{
  "hidden_act": "squared_relu",
  "rope_fraction": 0.75,
  "qk_norm": true,
  "extras": ["some layers without attention", "local attention windows", "shifted keys", "exclusive self-attention", "short convolutions", "norms scaled by depth", "capped logits"],
  "init": "normal",
  "init_std_qkv": 0.0424,
  "init_std_o": 0.0527,
  "lr_head": 0.00507,
  "warmup_steps": 0,
  "schedule": "wsd",
  "max_seq_len": 512,
  "max_steps": 3812
}
Each number is 500 + 40 x the weight over its row's rms, rounded and kept within 0 to 999. Layers, rows and columns count from 0. Numbers have three digits each. The size before them is the row's rms in percent of the matrix's.

# up: layer 4 MLP up, 768x192, rms 0.0606, rows 655-754, columns 128-191
# down: layer 4 MLP down (transposed), 768x192, rms 0.0606, rows 655-754, columns 128-191
up655 101:485536518610537486494502542480385511564543465499543470465518501488460488482542444504457574488537454495506513520460510576525561476534428426488538480538490461492568464472523445490516484481467423
down655 102:556467437440537557498427475539535505463510543543512586517443502523512468502488505512546495481494513507459497522614466477448410482499470542540482541449534535517493499473497547467517499421527513
up656 098:534472506431508428480540466480468557498515496553426564546525537446440491487425454526516513525521480552489609445430534437504488521545520536472527457582586519550497483485486502561496517415446504
down656 094:501555519526447506494515505502490516491460507502480446453479460506524579533553547469518485504527495500552405577552483527507462516541491496496443524444477558479439514493505477481440433554476465
up657 085:502460523500470549487501566488523502526500504498568481517482525556481551544422514583431492491573529526468577530487581545483484533481535490460532458511472435495515468513510470514515511519468509
down657 092:503517511390542502523486445556462419487525508511548509509508504397454530487572503488580481473463479570551506490528451452520478470530501494547546486467502540526543492412552533506557440427496533
up658 100:456492493472432516494475516495471526507567518508517462533470461505542504516482514474425526481534541511491534485551490536519560561444568531530482483456588534502471529526493532495498569416461454
down658 094:483525451460490517499447570467560457577479513542512511437404495435503416501533502594529493502500548507494506508529495526425449524542576566524499496551488486537461541474482576520489464554499495
up659 110:591475528399481464509488474499456557529532535590492564505449574553421464516552544519541499490454522486401510517487522532507515520476485531541500486538537489553466479438477508488517507454464516
down659 104:441572524545464480529498521457519476519453525444509432510514474434505599503511469495390553516510501482602534467543464487507510492494477440547474525481471544502515537525434472496516517564543537
up660 099:491539496522518557472535443511564549511513525551406490455491534498497495456493483527542524495479437495577476597479455455502483448525497492531460422479531455478507433528508494488539482581448453
down660 097:503503517510464465579507576519459489526458492468515582527538497523535496587573399480483538508481496470503533496525533490513479576470500502445528519520556574565487514482490483536546536487543544
up661 084:476507483571501525433454524505445461466483605489475404423579529547464464440496525541482512506440541495453415490504444488481553436458481491491469486499511454460520491448484523503498524495491495
down661 072:543540497522465480489509456512454516612490479537463529571477524420527526482421546473490530471488453472432529491509542412537482549483452524457511472477487445587492546559479518520518494471516429
up662 090:529512493471539531521542470548590512503493528406564504494529496513514527558444491578549494498499491601487504521619546533477457527538464376537512486491483481452482458535507523479528501487507514
down662 095:498489500454535480516464458487528553464562504473514488470522469466462558472451447462476476495501503431627444513449517470483479498508523573510478379556425563445478516497523466470497568537510467
up663 124:462465484484434589477451534422490493445548455462540460417572490546573499477501462478552523525497497536557541560440599465484532522451563523520508510504548527468445502579493452481526498521519452
down663 143:543495515523521473457556497450479472544412498483505519465537481390515544429542475474485437495455507459531551487465459460505453468541499409583505529499527444476555507507539461473519470475521492
up664 101:499521515520534499507536436519465515542505436384561522493418551548576455539464526443519540553499472533548494507462511499519483473506529486563559461444473446430487489481521459442510479521541524
down664 106:480432444580480500500545490534497454471506601563431544469490456546467516472571506511367479484514431516457516444502565446492475508571447536450465512529556579562465574471507491482436476450495545
up665 051:486479455523523449568465465461454510480478514529454481437510558490550428500451533455487540466515520515514452584478485492558610480512501506463575472477503567505520546543543482491532485554457446
down665 050:504514568456450454382513585483577489475485482509575507498507482457473572548499471482561475513547492546456492426566462543484459471555527528568465520530487466489487446465458477473471547476500498
up666 107:532492531533510493596517506525533581493521500457505480528560583515434424507423507565473497506548512498469443443438525492459513514532413553554519502533554560514464499502497514556481443469476403
down666 108:528511523514455379478508527453518503511529482472510549478505522543472448483461468480496499517472465479520562491486448510521463510540536537512500461451487515552557460474500480465477574502474450
up667 096:494538499523590546504496533502495518505475512448505486493489559480493520521490512531520472528554491540460500472506547498532517468498536501542529561535528546487460542503529470504457453411429499
down667 096:519495479499448516458427479580515496469540443484547528487505342488552494533515518511472498474490488472477483555514526523594549557443495480463475477500469461544551480507475476514553503558576530
up668 096:432519449463597515509514509562477568561520521508518512505466494463542371448531477468523516452492447497489477519525545548478494506516518468475519501499479463534554485507600536488445510485477483
down668 094:595492533468401563491494507441556461433490548482462534491520462515512566525490457497487531476463550548530533520513470498465465487474498523549552466576512477494431481439455486490551459531484559
up669 100:466507427491543501485493522484448512435475554549480483496495508477461520449464457532546516469509497553552438516496464463539397508521527509482468552554526462417445523497465520543531490520537498
down669 100:476529493534457536507504527535536452467488426477501560464494539519525517583487465437518527526475476430503559508471510528489548488458505535481501477425536586526549498509530513483412452451467495
up670 091:498456544514510522544522457448518484487536539515402527475569414474487542530425431475447491474475484542510484439496490456433500470511546527511555530429435492549488493534556497593524481545447478
down670 097:508552497496467522456490514479507548508416569503530541514430497465469488500525552487486500487467396443565508555469546490549494540565534547476572507520509572411533463488483547460492504450471531
up671 095:429557504504532477503447543513430410514452546560457518554467486456538494463446612490563423529475455480488563507490515510496468458452524540519490460508448522430538533489511528449498497465483481
down671 090:503494493441533494490486470495519560432561441446569501479471498495481520513482435456492524493487541438491531471483510473481527541528523428532505483490508492567435514473531470540425521567459503
up672 054:480514517534485584558536526427491521458465505536449494551533503557569504491539543532526485465513572495509532434458534500452395540441531475499500520555468499514530465471484506482488584465484552
down672 052:525491493516553503450465466527529498504512457450555473503507524453373518482472525427502513475502482498493529467526489511558498450504445496538502473478557512557437487491526454580521467550526491
up673 092:471493485574550515497471470472420491551490482520587481563410517476546516515517484534522475455558507557503526494486486528477471461496456546476508491459502565467455509528473490505458478523506431
down673 090:536486521498520490480506442443497531478467541442477553463425464519486489512488514471509529432406482431498503456533505415491530516502544471474496581469421507435540449436537491571557489446549483
up674 098:500552525512519527499457517502502473478465473410418478473454452479539418543464540497585534446500559517462447478471535488456501493521527478438468517502574492494505540544494413480487471448520473
down674 101:493538429495524587480573491532539548481507523502536493514516492511469547494529501469436461617466459535539528489510559514540463494439452516554515549520502512470487548480504484419460497531608489
up675 092:461525500443441498526463471515528577516555511579538445526504494542531519475471572498443470531524504477538548464529451486507519503457512512561452469488447431542497530553490486492517502511479447
down675 107:489462416475514463417452522523506559537469534525443470500422509505513442566521446501473532524520537510493515510506482542505510548475484555509437494502560494481492543496542580544497399583569517
up676 096:472398483533441425413489438483550484522515525493490521515450475570499447513540561459502468502482549594457528489496526526456468511510502495487528513479507452449509444492495497490496512509479474
down676 120:461466542567448495467497456508533458521460579460447526548514514486527560525537495498479548413499468522466405508463532521475461505514524445472503509498501510480507497511447450566535534507431577
up677 108:469538497533503532413495542537528515435524424500502574508476499491500492518535529546514517469468496491481494543508479522470513504537425561461513519498504517504543457540495401491505528487566544
down677 110:490501470442457536516533512470504566503470415518502524506524533525505566503522531523407451485535511461506462543484506538438449452531482488454513449454532502546446519468412536507427512461473503
up678 115:499452506542434545496467479514546439545540572538462454469484427430519556458493511532484510436504515498479514496579513542515548476495509492552427521465509491476503514430469465479560541501495558
down678 112:500453463497538535494544543492517485480458461562499489434504501545515528536508485468548543547501485493528463506434564502481460530530539443444482482467544490510514416437537458458425520492500481
up679 024:511444525518524499532445445465574404509522512581468519475534438486461507463488473511492467514455498479528466470550434468477515507513548502513553479450556461439519459510488523501515515492527500
down679 029:493521456457507545456461492546462498527526530438495550514547495476536498529475437421498504519574530546518457470528516541564553553530477540574502582543499553533453452502473540446419451514455491
up680 107:504441576470475440543546525526498563542536510497507467552539481544488542503471484581458534477495493452465491506486505600473479468462460552459524460526529456495502464530487492497500484512443547
down680 102:506471483469491498480467548494451515516385439550508459507523499462496427471516477469566475483487478459465530494495523471549523508550504422451424525582500496531473510518484488452435534498481492
up681 106:450457570501575530463481528540499570443481451555479460441488468511541524533517501503585465445507501517514512485516529441414495497473558574462480509532519484467474525493498498457483479544465540
down681 102:543493549524466477530509472547482500554495514481450545579476518504464444499428484488421574529437498467486533524459477610510490518537500443460487511493524499481494408414518494474437557508527466
up682 084:481434480477420476536442492513459457482511510543480500515467544557542526418567432504524498458536437430498539506536511510516563480494587464394502469458560444481526576535511578417465431480535528
down682 082:392522510479548437531533524525505568512411460481540512475524461504493480535502578507555458539485542528543464546518508523511473502488492424579462514497539475469506512570488435508504549488475454
up683 098:461519571482463583489491521547468465429600508515575543477541507528489539566532498512480540495520500511468523454454474488508442544524519401476472486438464458461475488517515453501495477565551539
down683 096:460437500507492530513458526481494520542480489498502460464511515495518454521551488481475483560537580524510544509551487516505445456474506574509461492513593531425545528525537486539469515565458554
up684 110:421542473591509388538491489467493537553466581497491527520558483464563508540499457431507562479558483445513497462453452459530510503462500535463562554549481476527476519496547486468495496502448472
down684 109:533438462401485555532487449574558515491516379542520478453468503490464472490472525569507440501430565499527497544480547528447498506545458508465480501482486517488525494523463452523503521482567502
up685 082:456512512460459534486478481508528513516504417413495562552531508516499571411467500433472568525457501554544497467501550494464513545447538545502495536478540463488451501476481447494498537463510447
down685 085:475494507493435563522542506481572512502478450485547486526536497526565528503495431485505510443478453510408528526511592529524435475490470495504542467455443570531476515538528488503480473515576519
up686 095:503488421502444487548555468472475526570475454530516489465552474567418541506493498575524428533475503487481549536565516473523473507449518559528562418538499491558454446514475525557478444518517495
down686 093:478433481538539538474504555564537557514491530516510511497502548472548456524436506480492528525493477495433539472453472467620526512490539464462433492509448476514447476471506475474562438529494560
up687 104:466468509465487497503473503520440487503500522477476514561530470529419510546449514392493546479527559513477460487542442485512473510499613470569482523578564456539521484579528448522508420468530467
down687 099:552558476549552532550504473503535460482483474494551496475397475462475500525489486493496489536483459407527562533512497564502472538478469551480504453456490499526523512510492546404447572490449486
up688 092:470508453469486542468484510474482620486445430625534504481519524459541424430533501578485487532534531474458504471481462472450513543515453464498532528471477566533505462432527548494414505449535519
down688 085:497467497495489406512546572531472474532562481527473533476516441538435485518517483493498501495510534523511564544529598495536531479490557593506462518467547533524474493535486493547602511511461492
up689 101:469560540512576495481521509450525477545477427495514469529507472521479515523585501497539515550505458479546482534461470451385514527461540489417491449499498468529419467463490532504511461427529441
down689 101:512408500521427592479458482507518529441480592479532539515474485450519516491484493536482518514522476451503490493539569526511470485507520497525487512462494524452487549497480517537472477508426540
up690 105:494535531495549451454502472460492510471531509450470512523503447549536523535485508582489513482510477604481534513498516477497475468461488493420493531534430458519455481519584475497608482565466497
down690 102:589495508496494429524432565490491518561492530551514503455432557529481466481525444547430515508483547438513511531507473453490531454517508555531468466482492476537448468557455452436504561526482499
up691 084:541544495519481536558504476493553448488483490455514467507507405538518533496539525542520561473456472480506473526518530565535539486489498521539492495503458533477514528479466416512553514414530625
down691 080:479497484500537454448500465554508527533519431521487582487477550467459471454471462491460525494606507491547522434477470515426499507591537378484469487446524517500443500517523517416472483537477430
up692 102:461453493547545550542500527509604539462461480529491425497488454520555509506514525499524512492519539506537499530495541474439443551472567520485503485550468495493466498528549491454594490507480530
down692 099:570457511518452521484513494446478510557570507508532491534528505495472459507471492480418500546510473526468485440477465490572544498444499501517526534464554476536565487470503475517428518550546465
up693 110:536531543481459485524461491517572484519437503506544521553564482500488448472544426472523523535516526515529530466484541489457468551535587583498522452408523561520487476445435521432481490505539464
down693 103:541506507487491541493508451499442560423466509477428487411475532485460612483501568468518549479477514550476501549547542471488538496525526477489501498510528519513460500546487503575523480464515529
up694 106:521520505461502496538499522492536516471524525474391552517468532542495498541553506474493446512511554540552508491512479502463518496498432545544540460473546570498523522510453501445525490448445449
down694 106:499415527459500537502519511503484510513497466554539507539481509539561490507431549481426470560422533532466449605453484468537510482521506462451548536462491514525525483484570432470521469572467498
up695 093:481479547500486550475559488494494486523498538532520545521453540473483531523549516430547508552482498537465467571585544555503444470469498501428559511519481483517533547487468445433420555492490507
down695 092:504525478478445558568538489501470551536478459482531493529540471507497512464433390520475532531485539446570499451467434460446540451505571423562472495484568540545504521486508566603521490480515477
up696 106:500524513488476503493492517526481508458529467552459476559545564518460437464535570425507521508464499456563461538511513545501546494428542517497496480492421501542429430509416498507549486520496465
down696 102:462493499480472494526467479501462507494502548419491454539503465557550552472463527519508530558441507508545445540535495473553436496526557489466496482585588543441525489505499561519476490480542520
up697 100:482442601449497578447532429435414573514497488518528479536496452518505500532543461486519476496446534492508436476474533525462506500565547500477517592488552474553497469480532537486540527426542519
down697 108:457456526499545413534454431520473464524502483590495472450541517451519443579532466434522505545451568464491485392496473421514543527451479491498579483500515502536437545500447504522468518510528459
up698 072:503494425557462485512507482490549504435496489492471513588530509464472542508499495526508477446538439498525454460572500538419432472542422449467467442527567535501480537566519529512542460475442490
down698 073:504498526530518503436482470504472521576520523496541501470506500544476479524465472439506506534455513522387546559459444461548472543523584521524519549450471413512509475466462505443434579467532486
up699 108:499490531521556459524538458583491523527476516562525387504571440558487421509563508512419543517508521474475436503542524436496521501542538535490529585550555517455471505536504551427560505445529490
down699 101:494541511507436468488482583522502531533516511494547546476471517477535483481477543457524473472491552474516553477389490507561512542497484535461461501506486554501517484454455485505508533541500453
up700 062:510581531461480498503551467490473530513470561493556527542552452480504503529554537524463525493500489423520476490543503459491480511511528513396459590553468496527487420547495512398478534469471448
down700 058:562484459515453540466403574513511565414573510534440468459528516499495477449449457546543529513588542466525568465479537454495471482500550545486515485476550503516488543485498471538537463509516474
up701 108:421539449473488473474522484452429543526485536540560478495467533481455515497448476501562496513521505547519492497546477543466474420444470502488565529443527410508458496468453517532506498490577501
down701 110:530554525461503547512466454551506475550473432550495536482546469569554499475543485656493585461530535448467483423469441485458529466547503474472513482471452500455526522494456484509495479519477487
up702 107:414532474498472557376514531519476527482502521454558494459538468509470446635542434467490478474466575442420528509492460531433467564545502588484554454483522533485505507586476472470494450539471567
down702 112:508490430547525486555462472523492498595506488536460488547398511467509558442517548463493501509498436504514451496519517507547483523555616459504519434493451512424512484489571540580505606491463423
up703 108:440495505507639515535485483456529529488469567484418513506464456513445430500461528456428490501522507469485492477478495523487544516519472570517514490483473496510520457501512477467533560591510495
down703 102:527543554498367461498539567556516573546557489537564478529533506451477549533500485540493497559527442471495507543465457469517464453487486471458490494548546447551532501438526477524509475467500442
up704 096:529437424509456566505526538467541481470531481508524549465520499630568413543509497504497568496463486511484477427435447530475492439525499595509467466467455507513433452488592484511525442494469489
down704 099:486534510480450458512495479532480522451524429444459481523499516516472543469511511503560511499573519414554485514527556506500468443450478362486527490487567515499462522508464481521567533501499485
up705 112:448547515572520521541486551499459533541458519469537483462484462543480458550515456547567464542486492571515510538511511491541474465456478486522513500608513439527467565553512445511452547486515526
down705 111:472492484550509483468486464494548480466544517555497509555490483469585556417517525442530522479506454482511536461482501434478580521515546465499546501475494456492528449443431470498553508547480513
up706 099:536502461523507534470512483469507549559516501488482519581452449504591514422506466503510566497576499478495463504545411533541561501471537495484512495485480503475532514513483493463480450575456573
down706 096:459441542531440495547471484469476554521533452574429538416415479503470470548548532451559453463492493543493505509503553535535463481557522505478466504526541526567474481475534490563578468476552483
up707 103:488503558519534524515499580483544512500517492501574510470456456468524513510499432478513457424441557551523509463497569430519421474544527503546495543548543434445456524411490483525460467477513513
down707 110:490456489499496541508463538498556539546469586520427524552427501510497475498526523479522515483438438580515501551518491532456581538525478447498557536465515456485466390482481571421512485532451480
up708 129:543433497501503493471463465471468570487508505478488501510522501517551502495552556447476465461504568495452507437542457419436515543528524466519482487589506554504528509486414490491520487543524489
down708 122:519460492502490475531424488525483496551525531440484532522462561520469492539506487432520534517509474460476433546475537528523487520483466537508399605498444483500503500528532566466474467472497495
up709 076:468538508464523596512525485541493534554542545569548490501504520430497504504512486602455438424500495415529480533516510524443454481517610477511522518513458522490467400476494480421550483551472443
down709 071:553549480530481446515535495505491440542525516492494515508511473475572452469424481491572514588458499576483554424380527511523509554492504529565495471553514507500375495566532488580505531557548484
up710 100:514499451508514552439580513509513499562537532552504424439464433533458476561521475492515505532493507582498512559537458508538483505457581497509496500600518464508462450526458568521417485462472483
down710 094:460410528528505527584473531549577493539535437490517544506502476502567555422447462471504544432563488501602493483505548438500536526409530475444531499434503470541508468493447481483558473532556458
up711 109:517499463484499468398475502527486546489474521508497512469542481460477535493547489528530466549507537503516527519531524509604513461440473591423441510557591531454448510516544379482509461557511513
down711 113:494473488586516495489533584493505469407524512571578452550496498474547555475495480457431506502555484454519487477489495524517444469509483531490492492521435529521554512464497489538459518475467527
up712 093:509478514461448466431526471460545514495485491501479459429500485440478552474514537566487475500475493474520483520499491450472501469427576468508537478470508530437416550518523545613545557532582507
down712 095:522515479541500486548493449465511495461530444488545576488439586518558486538475436521514471489560437486516473531516512479582457538538446481531412515500498502555535427502501440515487435474498418
up713 112:492494660487486533468557502481506500532495533475524460544503487542497445527538510506474446509547474497417520468521532508507520461471483527417560430524520533486407457484515522575540436479524559
down713 112:538474496459540539545540592586483492473559419476492503508486535427500495446477459533492507469460525483496486496529523559488501475508463466492505549433495572585499468502466483552518543412424475
up714 109:584478533481485545454475559549526483489491484479426546456520509413470468540510505526512526444488570511507492542518531582471552487486510516514439473521463505503484549533444527528457491494450562
down714 113:449483464576490542552545544476453413492469463482559458488537486524474572534475513468494448536459468481495437520545473440497555493602514451484469452509519501507445492474499502477543492494480453
up715 087:518529536543524549507460569559543513451482585484492479511580495450553486557471473486491535526467507555516515487498466515550475532497491535531428484459529516450455569555522516496566533524467498
down715 082:444432520564545502445485449446523529520472435529493563465537545501551490541482458500563569485429483540500531510436514505499522491495521544432439540528472484488492496512490440523466548421474499
up716 107:480441516528438505485522477542553488523470525527510490460514557527508500492505501562488568495493560420544527484495508476426504494515545525470448513590541487514450550481534528428468520550463594
down716 107:562487525456506561458469540466510490460490507466424523524412518457539479515506584533476475542502463460495467476521530501496510481511488462491527538466494499428496528503550441560467448509532458
up717 111:476549473488484496545514480497489526506485451550452500562469491454549464444497505527448505506460503500491578492442516543540487467473520516422534503461514478476514502555493560491519452586521563
down717 116:532466513573532500467485531554533484482531546497471544520538560541427503501495494439526504512493491453481429563472517535491419503526555512524500485494499493498472494517427479431530495459489484
up718 106:490562494488467496461492508560507522582562441451440469578489466458489525501513541462514466480470516556511508477519517513514499461403390517459462571497507438400462445537518555534550517543518511
down718 104:493490482460575438535485530429484476484459468501525516523493496568518492426526500517497487565470528445485497468468479494429519507517560428511497486480447617561478482563456434502450548446528549
up719 103:465540545542430509468495480512449506495555474537545453463457490428521568483514455489487484515476438536502556527455543547524459453481514558499552503528429449449525539359522551531449483496513559
down719 103:521480487481502510513442493514508475531563524512537572509561504518498443535520502522446490490480533449518562558545497546478522540444559445506505518471586473530496513603459459487501555539380470
up720 085:466588589510525557532453468474534472517492459507623526465479452488482514580529474521501581559492548470524506498469607490538493466508501463461437503590449436536537516529458484472453557514485589
down720 082:575465442492457402487531537469489502438469472547488435539497557530479456438494475442515420506532416521428555495521479476471504568501505505524511447391541539465463500550490536561565497477489437
up721 104:481513495531464441487555507506445448400600472472498483497534440526467486433482501504557503493492472483526441461521477452487450519492459535444539565457510500495496458520457510436499505569576575
down721 103:453495479505513524518406495474519527577434491519527514530495556498502550475477494490499497524489440470484585439486530449500527430456488451508490459502510553536488539509487558521514542531454438
up722 094:468513581520537448528469529469514542500436445484480561493482533464489545555454527476503476519476545525530459492472574470448506480493537493498603509523563551532489485492484466610465518513478496
down722 101:454415472483511521449544563512488517539500507501489482442530465490463482510504538492444525421495502438408416488465463499575466497493531507496502518493436525487477432565575551447523471533480447
up723 111:552473522546467521499435503526514420543461554462493435549519452565463438497462580432501494506404507527461509480549440442567509489530431474502534547466483566474426523487529507585505455487545471
down723 098:490599491555501502554535531504521511469499447514550593480530510416489522505509480515483512463530448492460441513434499482514464507438471539445461478510514482556592504521433477437490533505483485
up724 102:507579476501390459518461500478466463480537485594491457516479519494495474536527510479526479506462496429507512560546490487493542451500494555588565483481523496534488569452555413467531452439500546
down724 099:534481549506526601524505517483543548462508485537604483559478474516563507483491484516444587473517460541471514517493488560545487577471460450530482446543477455422487519499497497518455514541484508
up725 103:498459577487558539466483532534515527502570472527461467550494509491564459527500498546449460467482445516535557524565476544619451444435486525488457493486511541542477485426525549470503541419552525
down725 102:543548479470475480531497529518488496485510586485536569521525554447522562457506454452515471557492437554410439454452512506505431526588535537438579533552534484433529438524439519588547512524508474
up726 119:502471446564478585456533442506543552514454563518490492450465536485484513424480486507466502519473474409516556502449571503517559493506486523499511475540554502431532487492486457461467478504540538
down726 108:533511544446483440561565564541490484429553490496554546540499450483541416505459473485522500438507415437480526397509523515540495503505517503487436409425492453499479505503494485509471531496527445
up727 106:461541458508464537530495502456530536464504562443537472589476501522438470532533501569535519465530502478590487465505489513490567557537544475465522493436486510459510542523444357546544495485511555
down727 115:534602499475488425484491506615412465585533540523385512565523447515506562498445457498502563538503440567421489585510474514490469491460462459566493542497557536551448441543491527469511463483515496
up728 104:481534534554501553513500450465493525625491502490508549553428387498472531533515514492452500479518502492535514480446453489490559510446488454498501477566512446516486527488477464487501598463501466
down728 109:536548468505562480475502489566461485448496500448399514508552602483522495480543468504549467535508487574425439477523525464496417474557457569453509501493510521424534450520532525478500498571445462
up729 093:553469571460495438520467502426515511578483553538432479504502492490511444486633527452475475485577417467469456507503515468573511476461546543473513496498467555502550475561587516479509466494536507
down729 090:446515494508535490461547438554411479516526516490565546502505511469516488485409486528507494497436596443543462527480539521514563524497529591444500483570503546546521545428462516510416483511594512
up730 110:518550503518521564473570484505523514431558488487503500466503545545504519431495541488405535515507575452443460485557530439492467459552477445551411439447545441452559487515501508523448424504523461
down730 113:531476503503564409502437507492457439582490534495475486514533419441514516438542514481477433508543529509529481526500456520546516499509516554518508575530507534525478532443508466543491456430534480
up731 083:504489452411452495499395568588505415447541514485475539492379534540452553480509443524522545515483519502497513530508527486460559501431457522481441485504462512487453514466506521490515513515496510
down731 083:499537541507516481425515483426473534510468476537502444507548482496503451443484543534507460559447466505568425513535547536569446493476480443558492466523612467539427492504497490539529484460533494
up732 110:457464477517550486590477490485449483523505468463501509475516562398494534493476473472531495522557444480474533573467449463448477435537509488594608511538500517422525486510480471597570499536558523
down732 104:468486549455432434554459488426580506411507554546518489526434409480528484457451510471505555486512515421475455522500556515507481517542464493507550401588507504549478541442556479489545607504429523
up733 115:501455536480489460514480446524529489466474487471510486541487500532534539560498569532512534513544513487508490480514465393466445473465442452472521517479528529497550503497494439531477449472536554
down733 114:494491461490562561450473516472523502538533521512498537531545518463485483505458478478501502520447508470506522541454476518453497506484465505468445511541430504566485420559570471526544492547488477
up734 102:507518507473483536496523526553448494480512464486430531583580524490509563532435548504569562508506540481492543401560524549477529521507418591506446460462534582525543536550495470442532520573497465
down734 108:566504463496496470456518538425558501559514468508496437443484527552483445524556473507512477409476462481489536577420424492498479388520585427536478544462526411528475477523482485496418526433484524
up735 106:506556575563515502499501504457520432492421434489515495485577495463516526495484496572465523489518531584428499508522576510526455455508481538476497541495507517452387435481486485493573522544514535
down735 100:519518510481511513455503556495499515515509542532486465490540500556501497449492514453525512550426448479463529467517457482462567529468513480581475495589468520526563504522516583508497518488463473
up736 110:518454550514503511561549518466515517552467495538483538427556445497522544482584486458466502482491455572557510525502616516475486502510528563446457572534494523389489509472534445458555512493448518
down736 107:416490480427439420488485470475489457426489546463533417586497484562526514520499453486504498489558578480587523463502437453549497484543463468518515391473536486545569503473478538527448477476508453
up737 098:478473512501500503464533457447486461468545541476481474496487479567567497525478551518512486509468523500448443472567525503457491484558491551469457538505526413563477459533551456333569549509449507
down737 097:519530534508484487472453578510491557527444495504471518467468507471427545497505457453483522517523508506512520520479511470508470534446507447513513515493423540493508546486498524575441437513545467
up738 106:488524493513501498576514458572551497550463498493442519526494495590516526519522523485433532570474522507591487567554543436453514513497497517453456470579461488518466532481469512457487539507551530
down738 105:525439459480487523400448514431528485476591467498556521474473534434531502415482444534548461424511465510452539526472436545520398508425497466490550485447537494496518513519556502476476467533451526
up739 091:444516455522524526511508526495496500493446516540493533565507471552478476573545501547454542525551433510483457416528481468469522479513480528431467472455521442502544422542475511432502487464470557
down739 092:531550489554454398524522466502513478575569536443513523447469525433469468408472500511538503519493529531500555561454502537499388513499535457530529533536533513460502559450499507551464493525542473
up740 109:489493491479546488456528567502497564520524466545462458495526554450486511556459406489488536413527410486514520469526502471580498461460501465510485449540503454503489522498489472478538431528509554
down740 117:555545543467569502529459370477580427498532543502503532500432431459464545506542520503547487481462509435493475533523533588443516549492461495496473530530520528531535476488472518493484501504542430
up741 098:506552421426529490489462474440442464468475497439507457486463554520471454482426593412482510481552510501548529486504528507482534479571518532514492548509474447490518544518507467552509469509528548
down741 092:575497544567526454481467513542544462510502528571518572534513494449498520579524446500500555530533526525418467487519515510548454527429410490518490517497481492481500484497559456490458505449499463
up742 094:487469533473540448533509516550470497532480464472513532468486536474497492538480435445472483417478483509473497525465514446442463461512488476410586486552560573551530491529498469595516478576455559
down742 090:456517560473438499506515566425497500490446531520490423509534520478498516466474537530525563508517449513504564517539481586526486537453543520495445519468552473445503439468551446498550534442506444
up743 102:447474486490479439445607474505490505484515477438571519515514481453459529522546442514499487580514528442485509511484574453569417596449504492488559520561513442466512531566614473520475539557498453
down743 102:607472505515530460525520519549454489521528487490419470483523527510552486515504554531526493486478509438476463473433453502446596465484490479504544411545578468468484502463498443413508483393531511
up744 092:404602498443599501553537536449503449462530480464529493494451501537420519477472522492434473538495533532553500636572491565553572480486435506435480566465517449482492458531510524505491471483542472
down744 088:580562543468511455526443501430491450517500531497496566529453512511568528493499485513508531440505480499472542475512404529455528494540543420501489526557524551486551515499543514454499488512483527
up745 106:446547495518531468505540484446443499486499563468454449505520439443564499479434472543465523553471545463446517484540583473465574452474526460520486528496622544506449455509435537484489523539515496
down745 103:514546559529490524475495458515541547491442487453538479506565450512520516483549522517551532429542513576468613459495518495438503502483533524492446443478470501510589503445490505554491455516458468
up746 108:492475520477470468529469508515498507487500448484505551643497483524481507500483514528539478468498526519483517455510451497459516486501476451540455494489539457512481434515516515474569541479481514
down746 110:489488455538558551461467546515465480517516490585471462409511504532570464485493558518541462434500461514443492490427516468491539498528496524472462461504495462542512506568441548490481466479486434
up747 109:518494559499478477508571559499537531492451503596543517520479467436536549472489543518471596560432511489505486500492495537542507476510525511475503556502464509546546516493529506524460527522541473
down747 107:482480458514500527435424404452536511442517493507479429483487531592487459478557531530505484499529494518572539429495496512418468506475448492571537503500486428472522505526571515437572472521517488
up748 108:574416516537518513444576427514499468524522508539461527468552484414436558445529529543530506513487501532521512510527571480391498543555461548521485500521493456456513468477446569507507546410435516
down748 103:474578441548536479558479555498486507501476465478539462493438487559509446542462479455483460447514499455520511510466429498571485485537524504476476536529524566574479473513502483445498502544539468
up749 107:530472450554637539497466488479458483491480458525476409524464484514486474558467491536519516523507558489516518518527590525431468546398467487484526479488586490446471507454469608455453559541539547
down749 117:512521482462466514530500526477579474481454602500567468495534534434477486520540492469513488462476503506595540524568523487451510511461466446481502523502454448488575475557543543467452532541563516
up750 107:436466479517465489470494428517422474461494503507480484470487436456431453509476497602485483467467582504558519495507501524467535483554483463506593456541438483507507410466472446470491552543484476
down750 107:554448469476426503516486514480527452522495523507509519494519510514491546527545556451496578438540492503504475496498450515428376535532487440430530553512551541515471517459520618458516511472554500
up751 105:482487512558484529522470536578558500440481502454492482542489513484532456514561470524510588494504588455469543470519507450508507525434501548553545497511447495500507483522519534478581484479565506
down751 117:453518576444487604448529506589519534500531452469544499477574462491517546488485539495518425524488469504465446535489454591460511488594499517492511501489468487457528509518491440534532518376498536
up752 102:505533494470533494587443477513496426573411528573542469471448515562494419520542491502479496463453504477476498514562538495496597479522487480494542496510472515508526483533493540479444488426490471
down752 099:450379473556504514476556557534520547539489493471489505487524526419511538580471506515505511493584448447555498541434476500504445549526479592502478536485491527494471488489473496503526554506489457
up753 115:485497476530452563533513477484502496532509542492511528531574499525478559523509502489476511432492552520486438485504444481505525565503560490533553514464518467494479512588496532430537498485459488
down753 112:502474508462530508441492548502535507446532428474523512525464502574541472501418480507458485478504465453457527479471520497516483510522419490412506476534511519430541506484565517517473503520477476
up754 105:480549448539480469483521542550407519405533507489437518484489506472480502558473505489513432553547540450439477478565509536465552488559567488434425419594501498514496519500461525493499536488480505
down754 106:566475523445538535529473492431545466599441479493497497525506482553496515446503479510504519531476437466561493529471490468517510518450483468594505530451536465545521490509589474541524530506494503